{
  "d_model": 192,
  "vocab_size": 21409,
  "norm": "rmsnorm",
  "norm_place": "pre",
  "parallel_block": false,
  "lr": 0.00264,
  "doc_mask": false
}
Each number is 50 + 12 x the weight over its row's rms, rounded and kept within 0 to 99. Layers, rows and columns count from 0. The size before them is the row's rms in percent of the matrix's.

# q: layer 4 attention query, 192x192, rms 0.127, rows 0-15,64-79,128-143, columns 96-143
# k: layer 4 attention key, 64x192, rms 0.135, rows 0-15, columns 96-143
q0 037:46 53 37 74 49 55 51 36 48 50 61 70 43 62 62 43 62 65 52 51 53 47 49 48 50 50 60 25 61 46 54 44 60 62 59 31 40 42 48 36 57 30 73 62 69 33 56 38
q64 145:29 53 33 24 40 16 46 71 53 42 57 37 77 68 45 60 53 55 37 69 27 40 42 43 75 68 50 52 58 30 43 52 57 65 49 40 54 44 57 50 54 68 45 36 45 52 91 79
q128 113:47 60 20 48 61 58 46 60 42 58 35 37 65 43 58 46 44 62 46 55 48 44 39 45 60 44 51 54 55 45 55 39 37 63 53 50 44 65 38 56 44 51 36 46 39 54 55 70
k0 075:52 76 25 32 63 50 48 43 51 32 74 69 45 48 54 59 55 52 57 22 48 52 48 42 52 49 62 56 55 46 66 66 67 57 43 48 26 69 42 46 38 36 43 44 60 67 77 68
q1 043:46 48 43 70 34 37 46 35 34 33 55 61 60 49 74 64 43 68 42 63 49 46 59 56 53 53 81 51 53 38 48 70 38 63 35 31 49 53 31 52 63 29 81 50 50 32 66 40
q65 116:54 61 42 41 65 45 50 54 48 42 53 53 52 60 50 58 43 63 56 43 39 41 29 33 65 86 72 49 56 34 38 50 71 47 75 49 66 44 42 51 66 50 60 46 34 62 82 66
q129 103:39 52 24 52 72 38 59 30 45 51 52 43 61 74 47 46 51 29 43 47 42 47 38 35 61 64 45 63 52 40 65 57 58 35 55 37 41 69 40 46 64 50 41 51 75 49 60 69
k1 092:45 63 50 41 57 45 36 57 46 37 89 44 59 52 40 67 59 54 43 47 36 68 56 51 79 56 49 55 58 63 59 57 43 57 52 45 29 37 62 67 50 48 51 63 63 50 75 59
q2 044:49 66 46 45 49 58 49 70 61 57 60 44 49 38 58 51 57 36 49 59 50 46 41 72 63 35 44 56 62 49 34 51 53 51 46 59 68 43 42 41 44 65 14 51 37 47 25 51
q66 085:33 32 69 59 70 68 69 30 49 43 47 49 34 45 59 35 46 60 47 42 70 51 50 52 20 41 34 55 47 67 49 34 41 35 37 54 45 60 57 62 56 59 45 59 52 69 06 31
q130 091:58 42 75 55 38 45 56 54 51 42 56 54 48 54 52 45 53 51 50 71 40 48 49 60 41 43 52 52 39 59 43 61 53 51 41 49 56 42 44 49 51 51 63 58 62 42 45 21
k2 082:65 35 62 71 37 58 53 58 40 44 09 53 63 42 51 40 29 44 57 55 59 57 55 54 39 52 48 26 32 56 55 40 50 57 67 55 60 39 64 36 61 57 61 50 31 40 20 23
q3 047:47 51 63 43 46 54 50 52 55 27 53 24 46 30 89 46 49 46 46 70 31 43 51 47 57 57 46 51 51 39 43 36 41 36 64 43 63 33 35 38 42 62 21 50 26 59 39 50
q67 102:39 36 50 65 40 38 67 30 52 71 60 51 56 58 61 33 34 39 58 30 64 43 46 36 40 52 47 38 55 59 53 45 48 57 57 44 68 53 54 57 50 43 39 55 61 61 36 33
q131 093:54 48 64 42 56 37 54 51 57 64 42 36 50 30 49 55 40 35 53 38 36 52 50 55 37 15 53 61 36 73 40 57 36 41 40 49 35 46 54 33 54 54 61 82 44 53 33 29
k3 089:75 45 53 39 45 45 47 60 55 39 18 59 45 40 59 50 64 60 48 70 65 62 58 49 51 66 34 50 61 43 59 54 44 46 30 57 70 50 30 55 35 54 55 46 53 49 22 69
q4 060:60 54 62 54 34 37 33 32 59 60 21 50 42 55 61 45 46 54 27 60 38 38 58 57 48 57 74 43 63 49 48 44 64 59 58 20 48 46 56 38 50 44 51 39 41 41 55 31
q68 102:25 31 31 29 38 32 52 14 42 53 38 48 43 60 36 38 55 30 33 79 49 38 47 47 47 46 47 58 53 36 40 64 74 53 32 53 31 55 36 51 60 22 49 46 61 53 70 72
q132 111:66 58 42 30 54 50 56 59 58 78 29 50 45 58 58 30 21 52 47 61 36 69 32 38 36 47 65 50 64 57 40 48 47 56 54 44 33 67 69 58 45 66 44 48 57 47 57 63
k4 095:48 62 49 41 78 49 40 63 46 29 33 47 65 42 39 44 55 54 59 39 64 60 68 57 56 41 56 46 32 64 54 48 60 20 61 69 38 27 66 55 61 56 56 50 50 60 71 45
q5 076:46 59 55 51 51 63 41 84 44 51 47 31 49 48 77 44 40 32 50 68 45 58 66 44 64 43 58 39 65 35 23 41 58 63 35 33 58 53 57 61 55 49 27 63 56 63 44 37
q69 103:75 49 62 54 55 56 38 33 56 41 27 78 54 43 64 45 52 41 39 66 35 56 50 34 42 87 67 48 36 47 46 45 58 60 52 46 51 45 34 43 65 39 44 59 31 54 54 52
q133 109:34 57 64 55 51 63 38 39 50 69 68 54 53 64 51 59 46 60 69 48 37 35 58 42 70 56 48 57 51 66 60 55 60 34 47 73 27 68 32 65 43 31 60 49 43 36 46 42
k5 099:50 53 63 56 54 40 59 30 70 46 38 56 52 53 36 58 39 58 37 40 51 53 57 27 44 43 48 43 72 40 40 31 46 39 48 37 86 46 59 60 54 68 55 48 69 51 52 50
q6 076:54 49 53 45 35 48 49 35 40 52 57 71 45 69 49 55 52 72 72 46 64 42 40 48 49 52 48 43 34 44 62 60 54 51 67 51 59 61 42 43 51 59 90 45 58 43 64 61
q70 094:45 39 51 53 60 38 54 69 46 47 50 54 69 33 31 46 77 57 69 51 57 43 59 64 57 44 64 39 43 54 56 67 67 48 53 38 49 48 48 55 53 48 61 27 34 46 65 45
q134 103:36 41 44 38 49 48 50 45 59 76 56 55 50 19 66 51 61 42 61 47 52 46 53 58 66 44 68 58 56 55 37 43 61 67 54 48 60 66 52 41 52 41 58 47 59 54 54 73
k6 095:53 78 42 51 60 60 41 43 45 37 68 51 59 68 72 45 52 48 40 51 24 50 57 47 66 61 62 63 56 29 57 46 75 64 63 50 49 55 52 61 44 49 51 62 41 48 52 63
q7 083:37 38 29 44 31 71 53 32 44 63 60 47 43 58 49 42 63 56 53 42 62 70 44 59 52 37 28 57 36 57 58 70 59 72 27 51 54 65 46 47 53 42 62 47 43 42 55 59
q71 103:39 70 38 28 48 43 38 54 54 78 30 61 35 66 48 61 63 50 60 60 35 74 42 58 28 39 44 58 52 57 59 44 69 54 72 53 60 54 68 55 42 64 48 47 31 47 61 68
q135 110:48 58 46 39 55 49 60 47 65 49 54 60 42 31 48 44 73 54 60 67 29 39 46 57 60 43 51 58 58 52 62 48 59 60 53 31 51 52 65 61 53 51 64 46 42 45 66 56
k7 100:30 74 50 41 54 24 62 56 46 34 68 51 51 63 51 49 53 49 59 31 44 60 54 47 48 71 41 26 43 51 40 59 54 50 50 54 31 39 49 57 61 44 52 42 44 56 67 60
q8 081:71 40 43 60 47 52 54 59 48 65 70 68 54 45 59 38 61 54 60 73 35 31 57 64 44 64 61 48 49 67 58 46 47 54 53 16 44 44 58 66 52 52 59 49 68 41 57 42
q72 107:41 54 49 40 42 30 46 68 65 70 64 56 58 39 45 57 65 36 66 23 35 44 52 57 53 79 46 38 51 37 36 51 57 59 63 43 39 43 54 73 36 41 51 55 44 51 72 58
q136 104:43 49 33 53 36 53 55 71 53 23 55 35 49 52 32 60 42 48 51 36 53 34 35 33 40 43 47 41 35 46 51 58 61 28 44 55 40 44 42 38 50 32 46 51 36 69 68 46
k8 098:56 62 31 53 71 64 45 18 51 52 38 37 50 64 33 56 54 54 34 55 57 59 42 56 38 68 45 64 53 50 53 55 72 46 48 42 51 67 34 40 65 26 45 54 39 46 75 80
q9 091:52 50 45 62 39 63 41 36 50 69 41 53 62 64 55 52 29 44 73 45 46 50 43 42 45 38 72 48 47 66 41 56 50 61 52 51 78 44 68 48 57 67 41 51 46 41 65 38
q73 097:48 57 36 58 66 33 46 59 40 52 35 58 54 57 35 46 45 42 45 38 70 61 37 36 46 40 53 49 48 59 47 47 45 54 26 53 32 48 55 46 40 58 45 54 78 40 39 46
q137 103:47 39 57 39 61 23 58 53 50 37 47 57 66 25 57 33 42 29 55 56 43 43 51 52 33 44 48 54 44 57 47 58 37 49 53 54 49 53 22 37 70 41 45 52 46 56 50 37
k9 097:35 51 51 26 61 54 51 55 32 34 62 54 50 55 48 44 49 60 33 52 58 34 22 63 41 55 56 61 51 55 66 49 41 58 47 42 69 68 79 60 39 54 45 51 39 63 45 48
q10 088:64 30 60 72 54 60 58 42 44 38 39 55 68 52 55 50 43 48 56 91 52 47 65 62 45 44 33 48 28 41 44 37 62 52 29 49 46 34 59 40 32 51 55 41 64 50 20 44
q74 103:35 40 58 41 50 49 55 38 57 61 43 51 35 69 64 34 43 58 57 54 49 54 56 51 44 28 42 39 48 58 42 53 43 67 57 40 62 61 56 63 63 53 42 58 47 53 40 52
q138 109:59 53 41 51 33 36 58 41 69 46 56 70 82 33 44 29 58 40 39 49 38 39 65 47 41 55 28 46 43 54 44 57 58 46 44 57 39 34 60 66 52 51 53 42 52 41 53 60
k10 099:41 46 40 32 30 58 79 68 58 42 39 44 58 73 40 51 47 37 59 45 46 60 63 58 44 64 40 59 30 47 69 53 71 40 20 33 46 56 37 38 40 63 47 46 58 44 36 46
q11 094:39 65 52 64 42 32 49 47 61 63 59 35 51 41 63 59 76 53 48 64 52 25 40 46 62 45 87 59 39 65 25 46 48 58 44 26 47 72 45 64 44 41 52 53 30 62 43 52
q75 096:57 59 56 46 71 57 42 55 56 71 54 24 66 51 51 46 32 67 64 37 40 64 65 36 50 57 55 39 53 50 57 36 34 63 57 45 42 56 46 39 68 40 50 48 63 64 61 54
q139 102:60 47 56 58 45 53 35 38 57 82 44 44 48 57 60 32 35 60 24 48 56 54 47 42 60 67 42 44 41 40 52 36 46 52 52 57 43 46 37 49 75 49 59 43 29 52 61 43
k11 101:51 58 40 06 54 46 57 55 49 26 40 67 28 53 49 61 47 43 62 48 50 71 36 82 50 57 45 46 39 35 33 52 63 51 65 38 57 52 58 38 67 63 52 41 62 49 51 47
q12 088:22 65 50 45 48 67 49 70 63 49 68 44 48 42 50 68 49 64 64 28 48 74 39 49 42 45 62 48 48 27 52 52 53 20 41 53 41 52 39 49 66 69 20 61 41 49 60 47
q76 079:41 54 52 28 41 53 37 43 49 43 45 60 72 40 40 52 33 75 52 48 49 71 37 41 45 58 40 48 43 34 55 52 59 39 64 22 48 53 43 50 42 41 55 55 45 70 56 41
q140 096:57 58 57 60 66 77 42 55 42 34 57 65 34 30 24 73 38 67 60 54 50 32 57 62 45 61 43 47 66 73 30 41 44 39 54 56 60 30 42 46 60 53 38 43 43 68 67 50
k12 107:66 56 38 67 61 65 49 61 54 57 57 57 41 58 69 49 55 52 34 42 66 59 54 50 55 54 74 59 63 49 51 55 64 65 67 39 57 54 60 55 44 66 37 45 57 45 86 81
q13 117:39 49 49 44 43 66 37 36 39 34 19 42 49 41 51 56 58 25 41 38 71 76 43 51 46 47 71 31 46 62 47 39 56 47 35 55 35 57 49 54 52 64 55 31 47 40 54 37
q77 104:44 46 60 36 40 54 51 43 38 48 37 21 43 57 59 63 38 54 32 46 42 54 56 62 48 53 42 31 45 70 63 30 49 52 33 49 62 52 28 45 61 43 73 41 54 66 37 48
q141 093:49 36 61 40 41 52 57 46 73 57 45 50 39 60 54 53 33 43 64 53 54 50 49 25 46 66 39 47 38 68 59 52 30 32 45 49 43 52 55 36 65 52 27 39 74 57 30 44
k13 107:53 53 35 79 40 35 48 18 59 35 60 38 47 49 44 49 27 31 49 52 54 46 56 63 50 52 60 44 56 64 50 59 51 56 47 64 52 49 59 57 58 54 47 44 46 68 27 64
q14 097:50 35 65 52 36 54 43 41 59 47 66 42 60 46 67 58 48 54 64 56 55 52 64 40 33 52 57 47 34 63 67 44 46 45 53 54 50 37 45 45 53 57 65 42 50 49 53 46
q78 103:59 69 51 58 33 67 41 53 50 52 32 46 63 56 50 48 53 39 42 45 25 45 55 64 69 54 50 50 50 38 43 66 44 48 52 63 45 49 53 67 39 52 54 44 59 60 33 36
q142 103:38 62 63 48 50 68 72 49 46 54 31 48 44 36 36 48 56 44 31 48 57 47 50 56 34 51 50 42 58 49 41 39 36 68 50 52 52 46 42 34 77 50 56 53 50 50 35 51
k14 099:48 51 38 59 43 56 27 55 43 49 56 54 52 42 44 67 59 47 48 54 60 50 74 61 50 41 49 42 46 50 58 49 54 60 71 27 39 50 38 54 29 56 84 52 43 43 26 56
q15 101:68 44 51 42 42 39 46 42 42 50 31 53 43 45 52 50 28 39 50 75 44 46 45 51 45 59 69 49 64 72 70 31 51 44 44 48 57 52 65 49 62 51 79 46 42 56 58 40
q79 090:75 33 29 45 52 56 37 57 56 64 47 47 44 48 48 73 43 33 54 62 29 44 43 49 67 38 40 75 43 61 42 69 51 28 46 31 65 54 42 67 45 33 43 40 44 52 58 50
q143 104:45 52 54 44 65 48 47 52 40 63 54 51 72 47 59 50 53 61 42 59 53 36 68 38 36 54 39 41 27 47 58 49 42 58 31 28 47 63 35 53 45 54 52 42 71 47 54 38
k15 104:51 32 54 54 63 56 58 47 49 51 36 43 34 38 61 40 39 34 46 40 52 68 51 40 63 62 52 58 44 56 28 52 37 49 35 39 48 55 37 53 53 41 31 41 54 43 34 46